python train.py --n_layer=8 --d_model=128 --n_head=4 --n_kv_head=2 --head_dim=32 --d_mlp=320 --vocab_size=1024 --activation="swiglu" --norm="rmsnorm" --norm_place="pre" --norm_eps=1e-05 --positions="rope" --rope_base=37300.0 --rope_fraction=0.5 --qk_norm=false --attn_scale=0.177 --bias="none" --tie_embeddings=false --parallel_block=false --init="trunc" --init_std_qkv=0.0366 --init_std_o=0.0 --init_std_up=0.0366 --init_std_down=0.0 --optimizer="adamw" --lr=0.00194 --beta1=0.9 --beta2=0.98 --weight_decay=0.11 --lr_head=0.00731 --warmup_steps=274 --schedule="wsd" --decay_fraction=0.69 --decay_shape="linear" --final_lr_fraction=0.1 --batch_tokens=16384 --seq_len=128 --doc_mask=true --train_tokens=137700000 --steps=8405 --dataset="wikipedia_en"
Each number is 128 + 32 x the weight over its row's rms, rounded and kept within 0 to 255. Layers, rows and columns count from 0. Numbers have three digits each. The size before them is the row's rms in percent of the matrix's.

# k: layer 3 attention key, 64x128, rms 0.0781, rows 34-63, columns 64-95
# q: layer 3 attention query, 128x128, rms 0.0783, rows 67-95,99-127, columns 64-95
# v: layer 3 attention value, 64x128, rms 0.0661, rows 32-58, columns 64-95
# o: layer 3 attention output (transposed), 128x128, rms 0.0653, rows 64-90,96-121, columns 64-95
k34 149:169115070157130186154089110143125118158113107111142123172097099152172110100158207095082099131126
q67 198:165163140096080071083161138162119097102177143115125157086132158107085126119140086136138167160142
q99 233:147137128091106078088159149173122101093174155106152131092136145121087141125130076128153148144137
k35 029:051192119148118144112156114127191141104112124142145096099090101142069132187170132103158108097091
q68 098:134087059142154192157151163104092076125169089126149191112156092124130128143095133163100145114110
q100 080:107068123087160166146150152144075170177158120105150207155140121123147172137128120173107109102160
k36 092:127107165154125069120145175156173144165150160133117096110170110071117105118093100183119149172121
q69 100:169191182156100106179095056085202111124141176150131109153159194193091131117142120158118128082134
q101 090:177102105135102097170095074120173064150126182125101142108123133155145116051132134165111146156102
k37 092:128162128150123147166132133206086168115136154134112101080128142130109136203202116118155086121140
q70 104:162171155084136132125087143115119168111132114153132146093160145156128151086174097114128165159110
q102 087:148189143134100132093127173206142151220135107132122147119182122164174121115151155083141093183130
k38 096:068092127140148180131110142089154162109158135150131101152056077146118142182119134165103194117088
q71 096:103119129129128143089099185147056115152168099174137170123099179089095155128117157111115091116209
q103 082:127085139118152168150138143165112131142138108101148122108104133091082139114048148168127112132183
k39 088:146126135055096114144112131117141097170156109069130128094111129115154129164093104180100075201145
q72 076:149161135107146113111172143163102105127175182121126169075125168132100113121076113107095194177137
q104 112:155153127079109105093195132127080124103178156124184161100113121115130136126094085141137151121114
k40 090:109122131197175159140105102100175110181049117131114131157111124133140149170142178130117084112128
q73 081:148188130060146130079150139144086109153108165125133117119157115145105097132049116103151175108151
q105 060:103143129090127107115192150073130151125137130163100117114120123087110128135106125160156170075137
k41 101:119167182122159132093120111146165120124155159102154114100142159104108166116099056132178093139112
q74 098:091095115170169179201085108139151161133069145143122100146116139164147090144131150098141071080130
q106 104:103119122163133172168098118102149166170066128143103108145108140143170108136150171126120105116133
k42 041:164115085094100153124155125140082153116115180138112114184175132126159120092128184070086069162134
q75 060:138113086136044109123127168150100146110169155172136111121208155067088145068155094158109147147115
q107 074:185158121112102120082152126144116121073158183125117127121125172120081184136131076137132134128112
k43 209:145129097157145187143119119111131153158081104137133141178091107146168126140139218121100116122132
q76 111:125124168126177132183162068151107102132117146139136167125104125149102091075190138151137088072112
q108 080:171151154141128130133210059152090156115078180100106174097145086182068156087124138127197082098122
k44 092:108110109166077166137118172174143118124105019127076084159144114124153166146107136126119138174186
q77 105:165125133108108109173123104175151136094119170100085172142096121163148091105115101116172129081136
q109 082:124158148105062120141115132140178142117126135073155179162145104089152130143155151131069086130103
k45 094:132093124125167188118092155100100137060139112107140104074130144108096090219107130096177118136113
q78 092:100147077136056153089106135115098188062215159136062141084159175157077149168155145096170127125081
q110 099:154135139118075163123056114119114158088184107153061102153126097119132143130168113061134158072096
k46 092:088092105165141115160121185120152131142115138110189111116157118152098186116113123091183124197103
q79 099:153132116164086105160099088117115114100176128107108113132132157109118159201071125119097122176158
q111 073:103093104116186116120116066109123142164124142097152071138148125158110063112113152075116128140149
k47 088:110115115163065166112100173146102183139086120145129159162088113060115147110091116155098111133095
q80 116:121097106130139135102121114143078170040158116133164176148134073086151122089065160102142180158165
q112 087:125117169120123105128130075109108091124108122151174087164060137130179142131095167091152089149165
k48 099:162111123084184149115064160127157139162190157088162180160132146120140090113131130140093139153165
q81 104:193185108150079134143091089096128149096067135128142124135109091147131128147155094123172100111144
q113 074:144157116098102131154052105108081162102107145141156154174160057209145108157138102115120036147083
k49 087:073120078127157152097138130132100123170131090152100091148146136163153129148171142159086129108125
q82 086:107179123080072159146141123183130140103138132175125171135115118164157144171186137126159115174120
q114 090:110125145134112097194169127149121087139093134089169191161109165186131127134167115187122136158132
k50 083:129120148147114149129113086170155148109099139114098103118114083108108109147134098126110126124125
q83 101:141073090114098100163151111089118151182110130142128146159114121137166098069131173095149182125177
q115 088:168100117118083108101135196135114138116126127191109146152094153168164171101144142039103178123087
k51 089:189157139159139185153166151124146136092183175111143192159112077147173097177098186075126173120124
q84 098:169119128150116140143048138112169152178115152112143124110178132087149131083116122123126158159104
q116 081:074110179123160124134075081119205185091070098194156120141170161127166138134148101107126104072079
k52 087:126181055112134126092174101155133121098190079124162128085127136113082117140149082116164128080153
q85 096:180138136156087122112184124136099137113098150132088104174089160163098090097136169144152114132131
q117 089:116168137103075136075072122138099137096122137152187117117063116162163134126141119078154067080123
k53 087:131135143078110140213098125075123096119104175134135102127163097090196162191135106164115127120126
q86 098:120110159164059126242072083112134138109121131109140101158145124056099097193134113109135096119173
q118 090:133120175143059133169148102144150094104123135125122122131092154098110080127206132135157091078186
k54 091:090096155114124141110112110140076147145140102155171163137101115142106160187157097132149094196111
q87 108:156160163068065100159204174129182113101083115120119133115079122108123135147167117149099093073067
q119 087:129134122114056112144173117103158059140157091139181122060072131080099165183148098145138101067124
k55 095:121108107131156146102127124174044161141116160212157217136142096166113137133111154168082085156143
q88 097:175093121113179134107103140085139108168118180131099153178115141126171146075163161101064107136166
q120 080:120131114157115138098138129103100148220092144145160170108143133125093131114203148130131064122102
k56 089:097133128115102096107169132155148152113152170114100231125064146056199191166130110055127154148203
q89 098:176102063120113156125204152139054104181126135151170173153153102085117123158135119078140136071114
q121 082:128154118141145100132139118155144079156116103110134106110126106047126132095073151162156120161158
k57 089:155146113133222099126187081076137133089141127118157073087122182107124094147105091162092073169130
q90 099:119131140141120116097130098109131135167143136136125135061177145132063141141142130126148155158102
q122 076:115146145167064128102068105131154075154084107146143127131131108128096075133106137101179075165139
k58 086:118143148187183168130136144086134110157102131133136128104132108120199147101169131125139131102147
q91 100:111118120112079122160103109136094163079142062148157134110170112101136114129137114131119110150087
q123 090:117113162158151118137222102127118188090109093093126170122161136061166106166042138155071102142115
k59 095:121107181112190112106123188145145107108118123164140119144127138176133086100105167144192180175152
q92 107:162116156109149092153085160133132124177134089149081138159142157091152126124083120139161139099161
q124 085:096158110080146157114087081155144102147118142118138163129127166172113093169099099114071174139118
k60 093:171106164120144064159186098120148125140146136126134104140101118130125109099146118145138134132049
q93 105:117128132148123111135255044143128118164135133107059102081062104116100075145116121157128175162107
q125 089:173208108115088089110147052107139081145157128142116119039130174175122119171155151126138057151089
k61 097:172142144152110081163047151132148146098139132122161210135077119137136069127134120141134131120092
q94 092:101071059147082136150180120158114177063125140137130135109102164117064102121109168142119129110111
q126 092:115107107128135169118122157182139152118115140120119100103121171150129070090086142166164088206127
k62 085:129159136005133162043141158159135118100087093158140156074154093137089113110164130154120098116069
q95 105:177132128168157120135110095153135100134113127080120164130163088170079144134149134131087163131066
q127 082:170111180157188141128088120135144131139105134080131156137158138131097135076136142128124092064115
k63 095:139147068124097114143204103145170093050134090123100137148166084091132128120124066208218096148090
v32 103:157166118129181084153099165112110092105118169087172066161125132137107200096173106101134106145142
o64 080:142143108149137130090117160169132141121130109175117141117136117147146122115132041067218190177121
o96 121:146103092123068167138105121175130104183116122100131133208231111145130179161145049104094133159114
v33 102:150131095137103109097118158139164129142079142096151127135109126100107160146059119151195099086163
o65 080:154137118160118124136150059127123093135161084141105106189186104161099128066084125095139178169155
o97 119:180130153164127146197172112118180125112091119097060075135156108111088135095088111139088183185100
v34 112:146132159046098110114156152116065091081134099099093122103130079111106162100210156061108098112116
o66 101:148136115091107144101143140163105161123087088109119148137115132144087148123113101146150117122133
o98 124:130153134079089107052112086104119151107091110133154165102109143162131155165120114088159113123127
v35 103:143156147156143146111146119133099128101093111086085119153156108118094044128155095147118043103078
o67 085:111135144112176113130148119100190122136080107144136175128076165092094214135131068166129132163121
o99 116:131141149106139130120191165146213148138077140103146135108117103114129164178153087145114144157110
v36 104:108099168136161116138095127123105107191131100192160160124083075128116135116103114183068193121163
o68 084:093114181183148109157157116104135120110171164118129081096130138143158088132148233141196097066093
o100 121:114112113126173143102142130164090089099129141126140140102136151118122132111121179191147044073170
v37 125:123149154126155169102059164213179158065133044083115115132102058119156109126096123127149164104166
o69 080:125068080125109167158221128073123108147074099160163148113117123080151129088165070163140149152135
o101 142:060093090103124117131224133107148074136100086160134137156138165069130143072149138136178150161100
v38 101:120181137142146118136112139083118140162078114176061165140151093109161134111108121119099127130114
o70 088:096110099171172093123156126099176138108177076200137131133099150078168124158178173095180122196110
o102 116:070099069176171161103124165140152133097167125143134119160171138129137121107220165137174108164146
v39 111:038146097177130138123100152119138175044123135131063104167192115207137112095141141142146085174150
o71 084:089127109131090155137122054128120135125083092096155124114119145122153115091104139056127152121144
o103 129:096158136111066133117078113140136131160106107134124137129110137162120081080101080087139137140132
v40 119:159119222146152158110155086158090117098140119128141060157222138170150107141101115132186128153151
o72 091:175135130098128187124138162114095160139069184118172154100088111106175098146131133116102093058115
o104 130:115124099095116139108101148187113151174125120133176129141106132140157103150126210117141147077136
v41 119:111120105122148151168167159080102062104099145125130131116130045136150106082148129142114093085145
o73 101:115096104157081097145136127188065155131063133125134106124084142110163097206152170145167132119093
o105 127:084095079146129139137166127216109133135054118145168110149122155134129084200146135143128106145108
v42 120:184156155129125159156077081099113165115123108139108133173141144092106144133183100141081107128088
o74 102:067142162092145116102106135112134158092137111154203116115049198118096134095143115147167108125084
o106 129:124156141072130124068103154147140182099145137104215125095081153151118114161130099170125137102149
v43 111:091176171111149109123107135123154117135139156131071072125155169075171182090123146122098141154144
o75 085:107137102111124111130083083124146124094126097130143097152057147116170114137150118071207187199146
o107 126:166098079108114149094072099120141131148124149111125104195174177132120103155134114082159134152171
v44 102:136108120091130151201148164192113171131117101154189067165115107174152133115158125172142156201172
o76 091:166093190148118158062115159146133157134113163161151141094088106138118125104101136177161145124100
o108 107:110102193121084128088133137160121094168124131213139142109125137144143151082204138149135112159118
v45 120:156193128110179106150113091143112138124120156062076129137101184074130082090111109079165155126148
o77 100:170124136103158115103117164080156162106195163170128142155092120119149163132149108141154053186093
o109 125:229076111100149166128101123136136197119150186132135150165191106147140173200133144094103083124150
v46 113:147162120080140134145079136182162107166118096084130172151124116135119122112151103105082132126175
o78 095:164141145128069165062159174176101094099155145175112134120120070118111080148172044121096150119118
o110 129:133144123098109143096088148153087065076167118172117151151111095142090102125155084125163177143129
v47 104:148088165094117130158142181097178187117167145114121174164099148159141186143183112092176147146181
o79 083:076100092118136061116096146157124099155108076148170083188094102099058104108100125096134084189079
o111 114:100104132125165140103127181144103133093168115164164102141131113114119136130109121163118102143122
v48 098:159125195136171158229134203105138207120138220124120115105086155167108137180133114119140116159160
o80 086:042159139167123158100120180112138120199076142156099153170136189147055072149115111145127109153162
o112 106:083162176124122132132157172104118079162114102163136099139140129098151108147120118196100136169116
v49 106:200138115144208141112168144117141064126090103095201182160189128150103143108101139017150122147148
o81 095:156085092086148098121108173203082138117072136119107134129186130122121158094112114154207164095137
o113 110:149155145117123110139118155154117122136088057142109118126144148165087124134100159113140191130106
v50 118:170188145176093094168119167145096136147089100145124128133093160113105117059142126153075101130120
o82 094:061082140159145133097119106144131133113110156185104110140137143084146188140135182145173161120091
o114 132:071081124116140161075131132135123148098100195145106120150253119115121215119171133157142117089074
v51 109:131159194154149131072172177163164081090092190118170116147126214153162143150093115102125121179190
o83 092:124189152148141124124140164120122098167142123092107154141104149173124147174143088147115132112121
o115 118:082179126093134136099097110157117079156134100108105160168132110142096156157072167148167134121130
v52 111:166098084159128127157103089149177195156122119136156171141115180154146150132124097184133107148143
o84 094:113129184093185112117130126081125071124111148125203126166105147119137140118110019085093118084138
o116 116:067090129110206143157158159170157130108124122156163052126123128116117173116085063111096171134107
v53 113:120106108183126131057175079071151093157132096147119137109098093134139145118107131162137107151077
o85 088:210140119131131160126157123181126184174160146139155130174075130095098150172110145154069151095123
o117 128:105120145164122096135116122149115096173160138130183146124029087120109131115151160140154181129095
v54 117:087113123145100100149148139160158153144116103158086186099178145104142132130168137143099081138148
o86 085:109092133066102145029115159088160165207130175145080134181206150114140123088090149109177159089090
o118 134:156148122151116127102079142077152136110140156152104111132107140111144088137130179052169202124110
v55 120:153124147140153127179126116144135155130117171134194123145149073167055136146090128082124145178107
o87 067:097146171118182107132102168115130072108127142169134213150114135151122155066146159124138141106090
o119 146:018128142123185124124063170147082067138150108105120193148156114103108161036144132186162065094115
v56 137:155183085148073117124092105179053163144129099192103151129112123119139123183198098119161109113143
o88 099:077159111112097132098207185184118123158096107109107125133169143144106118150048038076138129076141
o120 150:118083111167118105123241205155164199155135119091134086139208136137132153178086107067116189094112
v57 124:088060145074094136141117127168164136149125074171116171174103152169123192181127109156134117184091
o89 086:121162146098149106137128136127163087077128107161141156137085148110076095138068087150111121088132
o121 143:100156150122150142125118153103144089130165114161082174114108123129075124026107101156187133118136
v58 109:105122141175116095122139144057111120130145105172149172176060118207135153154114143124117138153168
o90 093:165144096150075097113216120174113175098103133115142129153134087126137102084139221112113080117141